config = dict(
    num_attention_heads=4,
    hidden_act='swiglu',
    norm_place='pre',
    norm_eps=1e-05,
    attn_scale=0.177,
    init='normal',
    init_std_up=0.0441,
    optimizer='muon',
    lr_mult_up=1.06,
    beta1=0.95,
    decay_shape='linear',
    max_steps=5059,
    dataset='wikipedia_en',
)
Each number is 500 + 25 x the weight over its row's rms, rounded and kept within 0 to 999. Layers, rows and columns count from 0. Numbers have three digits each. The size before them is the row's rms in percent of the matrix's.

# layer 10 attention key, 32x128, rms 0.0888, rows 0-31, columns 0-127
094:496486521465527493490496480534510455470461450519446509474493490488478512478495478533495531442474538486491497466492513483507489511476516517515508512443483500479490471500522548525491516524537505544472517489464503493440502501514504534505500487480526528500514459538482479494506545504527472487449506480461507537508502529465529499493495474483451488509529472471481510523485517464454470496483
094:488523516470505524522502516506517466500417509505485549477504491497473492505505517538510517468518517469515496492534503482511494500463537475483514518479503529493489487517517494478530562501495495525518498545527531508501492497515502487511470533503511489466554457467465519462479442526518509439521520467483504496496477522474503533489524439502484481547505504487520515515513532510463528544468
090:519495549445516477521502477483517478541497481491526480531505506492484496513461475517496487478459513484487534496508511509507469453469478491482484487494541541456486528481503491539502519517465506485461533514478510494485534508535476521497491487527530547491526479475469450485524502500548549463519487519499508508514496503497519542464480518483454469525544480485500514504463533452486539528532
094:446470509450525528514489498523496504506516502492447525507495493460520505507462508477529513495529505506482538470568540485505505525491503481496511477498496505472519475496513526490473503555479510499453489534458522496469491468518536508492495563493473505518537491513500461458489482517506474471492524537513476502529521541485483503545503469539504478476493505564521538467487497499458490517482
081:511511461522466490517527495528464511515507525518524528510502491484560512485570491491528480501545481561511476487487512523485509469524522469453502497502521486496493492465513494452497468510474494490520475484516508493494479567466532516504524481499504476457475502508482508518507487473538528510478499512497491525490482534483521479463448505473477486518492493468466537472453529497517556471536
096:480447474487517518478525483505498506534518475521520470525477471543473487464543538529506483545544502475498517524528496489464516468489475463571524458520502476473479470484484501502516493496565526494457512479494516478486514492547509507497519507496520500494482525523501501496504509497469486571476544523511472506490505520533486475477504487547481526493510515488529533508486497546542520489511
100:454540506502507507556509521529491499523521467502502558540501497507504489482479464524463503505524533545471504527519511470510477507503515493485483491498514574497499484512517548496466525505485517474491521525474518482488518553531489524473450529463496521485500478508478501496533485504525502450511486483507509484536561493529470516498499462480491489552519462500529536511477486500511470445493
090:439492491516503514493479555494462542515553476520545507513523525518500499504464451511496501528462511516471547512497499470494491510522526491502502477498519516517513554547475539452453500512465522495523502503519468494494460503529493511469497484509512529510517538506518548516504481497489498476499466509495482501510516469537446520540488533489536520477483527481497527464516505527536479454519
100:499478496464514506564514485493472507549470500498496529535518534492475483497456481501489482519483507528489476513491489477538515476532489527467481544510481538467517521447504542546495518479508511519493529493451526536481531503494474496498480532487492514490539480481496500477481509481444474495547519522538507466521501453483523495521500469464455546485514526478489524485501516486497447492470
101:494538466542520509492468515474468484461511477493478540536444444499500480509529530506503498475483530485521469474473486517475506483501495500533508477486479476493478507486496513526488527508536493467497483516499549525471514538521533543545456560487504506487559491490492518512505533470484501511518496530511478519497528528511532502483485530497493462517517507513518500487517489539467469576529
105:446525454503445485528503518476509511489505499449525471520504512482539535524519530551501466493502473529507499537473530525539490530507525487509482550487444495511507478507552499478469490446475494457456479491511522459513525512473527502533471486521478451495526516542523514485518510498495462516508498517477501510488485500511501499502505480517484522526523512511528520461487495531438504496502
097:475531513522492470498471445465488523502500498472476517501528514526548522459493478433504457552527501490473533496488511532504520463496544494478511500511458488472481550526461500488517476515482513511527476495480470521470501502525449512491459465497504512504513478469458534481476491488531460499516474489481524529484462513500466530503486493508521492547491498469489506436492481515496525488523
108:502533508488525515499497493500480505505468478463500467542483532503524511478561489465527483499515512499523485493464506474475532513502492447482517502502503485449488490511486430475496504494536486479466533535500483513529478533482511448488488479480530464527534519535482503549502491530477472466524495523519499512486544503496528526466521496528490521489443478506521478476519532494576504481496
105:504547492568505541522517487511493497515494531540488474545531503462504538490509545501470496539502500489549526484567493484478490457454512489530490506485544498520506456457503516465474503494491502493478473526537484436462517490524518488464490534533486483476525483539512471510504488461511482515517498524530487524465499490508531510508494489496480528522506520506506496504468526531523526473522
097:510497518551507520459513494501494486481540549488511497472506512506471483523534496543500540529546506482533500449512502511554501478529472529473484545471514521490476548498534490494517553513495520541531519516516505521488519535489505540500489500470481498495499504517461504518527525532508507517458529490517513523511522505443485500487528463501508554493546471478502448521515527485510514509456
098:530502508498539470501537511486504509467512508469503476507545505487523545499492498531482507502469491478498472472529528527511492510504479463483523506453523508486493530532536506460498510541446547540536465507478510508509501507488491467526449486508495532509524484476489487516504496498486542497520507503514527492489559491510561512481483494518522511480534533453435468505518518510485539565511
081:460535469514490508469482508483481512493490504516491465526518526458528475492537508503492472520521472501523483509468507533544508482532549461518524459489473478511496493506511484483493473497512526506511490500507441518506494484486520492529541474544492455499462482518545515516458506483485489582489479513501498525497463463505503474535479487473505538508486497471487486458435517534530484522468
081:568552522504488447546556514498508466493496500531506473521533515475459519505550473530518494489482506494550516480512506465522475492520481466511512486506495527519445479498522534521480468495506495486481488497506516515509513505478456519552502472477504483493474498453515458531509514519514528477498532456512524487491459462481494506470483499498501517501477544500468446507503495480522467481477
083:574515504496511514492490519533472542494498553480522495495510526524495489531540510459483470513511510509499502475489496521512486487544509498496498496465535458503539515503525526491464521477496535505516524505541514532483511482524506440479512472493440515532540539465471526467510506524485505498493490517532505485512505486534489432538512479537514510497464455491483485510522512475455494516460
080:500510476505491515489508532495494464493519484537513496528504531508488525469466461490483499488510465508487532441451532524508498465487517471510478533450470498488472487484519466469473527530500497512485525471500469539487527485496468484549520480497507459517512424522499490453516481482505498504506522531513471502455516533543493463506485513513503521460459520531496516429504516511480523516481
094:483486480511523505463518474527517487494536534482492507492509493487505465494531451442500482478483523458550511499480533516493522487497474460476509503508516487495522552568496472463501480520518556511489529446507490510527546526509504476496488487477470454523505474499497519498487512503489514494481472493519449541490493487513456473533484494481499543442477491523495460471538510479481517499475
086:476538532487536538487488490514489484500487487513534524527534533490512533490519502528517449452503460464457492522475454458508534449497496545470463480489500487507532482453520506513485534479507510510471542469479504540548449492540477475486512500502483521477502510505537476512469502515523504523504515517472486452495489521527489490517531482466519516530501506568509507524497499497491498517482
140:469518546494493484549462451505537516508500488518481527510507481506464505521511527515448518496526493503471497517544503500458457500493482547506512488483483534525478427499543520519477507482511507460476476493467514442489526485535521528485465511526478508487477486524471472467500501513494497495504505469498505458547503533512509535493483469507498491575519479506515519517463455497513492489505
149:522481452534497495460507535506506496506543558471540482496502523498533455472513493450503471544528470532515473540489475522519514519526483477501543486484502461498533512489489482485498489499492474509521524454524493535502483512466522486509522510494467482521457508496500506515513459485454494542496473517492481518455490494526478449506466522526479547489472508526515484484556483534502492537484
094:495505496511506468509536487482490501470520503468519476515490510482507473453511500466506463509508530491555489514495466469509511510481531465452505526535511530527493488487527490467518458507522486511475523552520486531494520490482503487513535476549494509525517505548530511508453525433492510502536452500496513508499504482517495443544470500506522552443518460520531496492536503489517529512480
104:503543477552487522494468505501487554485510501514481486507524521515550474511540539499487522497512494526548465499518490558483528529533461546504482492519512505481482487489498472512465476472464511531512495470548460491502493485476515493537469464490519478517469495506513495511510500525512514531476474477500504514473496459505503453511529472499486507464468458522496497526441453482536519522462
103:482494480484539493517468540497490534566530509523501517488498508503480484509483491480497547516441463451488478488483505488495530506515489486500489520460498514490482510490497484500515547473500575515516490520498504494483483467463545503509478490490525491530477472523485520547528485466496465524494456539455503507527454532467524486500500523543531569534516513477486497486498492483512503501537
097:478468505515519485498542472453516538498485483463500477493512529495483499472488492467519478457535524471521494497501507513510504476556485492480495516545515458491547523524493472497462524495454533484488466493524513521529499560480509431488498511479514502494443499448508489525521500506489521535513485458503459485488470509480505490539481548506489517510490501497528478531495522549476529501535
112:472511457539492520507464479498486483502540522486530480483501500531510499454497490518506526509481494530473512483478470475542514534528511538503515507514529506539477499485488500475528503453594499485498510486525494489493533481516492491474525500464504479512495555465512488486550492443480502544500498475487490498509536476505541440512519497484529437483481507445503488485482495505500491505519
108:506550538505480520490500524478536470510501467539452532508481472542495499509477500477496483507504449518483505478509471553497488504534537521533490451516475508488529459490520480463510485483530508536507505482491512454544493506508488510493488492530510506433475473538485522504556498500490496583498510467530516521500494527522534497529498486516506497501527524500513470445515505492524486466497
105:486510474544505478481476544508495462531480493527531470477494464470510491476481489477466469537523477486538488505500493520475558509534517512514471480528452484543485485517480532499523545504506524523532543499478529505474498515534498550492518531527507475502511481517486495510464470441460494517507498541498489459480540484503496486497521489531507486495467513485523500521486524534513498430537
100:500507481498484536499480503488489477447527469558544526485545549464517509494507504524540487514499494540499515520533502498478474526521476519462493455517517480480477514484524516479475521481540519515478518474460517485461483481519461514500457513500513503496514532502456498452499487475512499466515511455477506554537519496553511509480510503558486549489475495534510545486519487479493510504514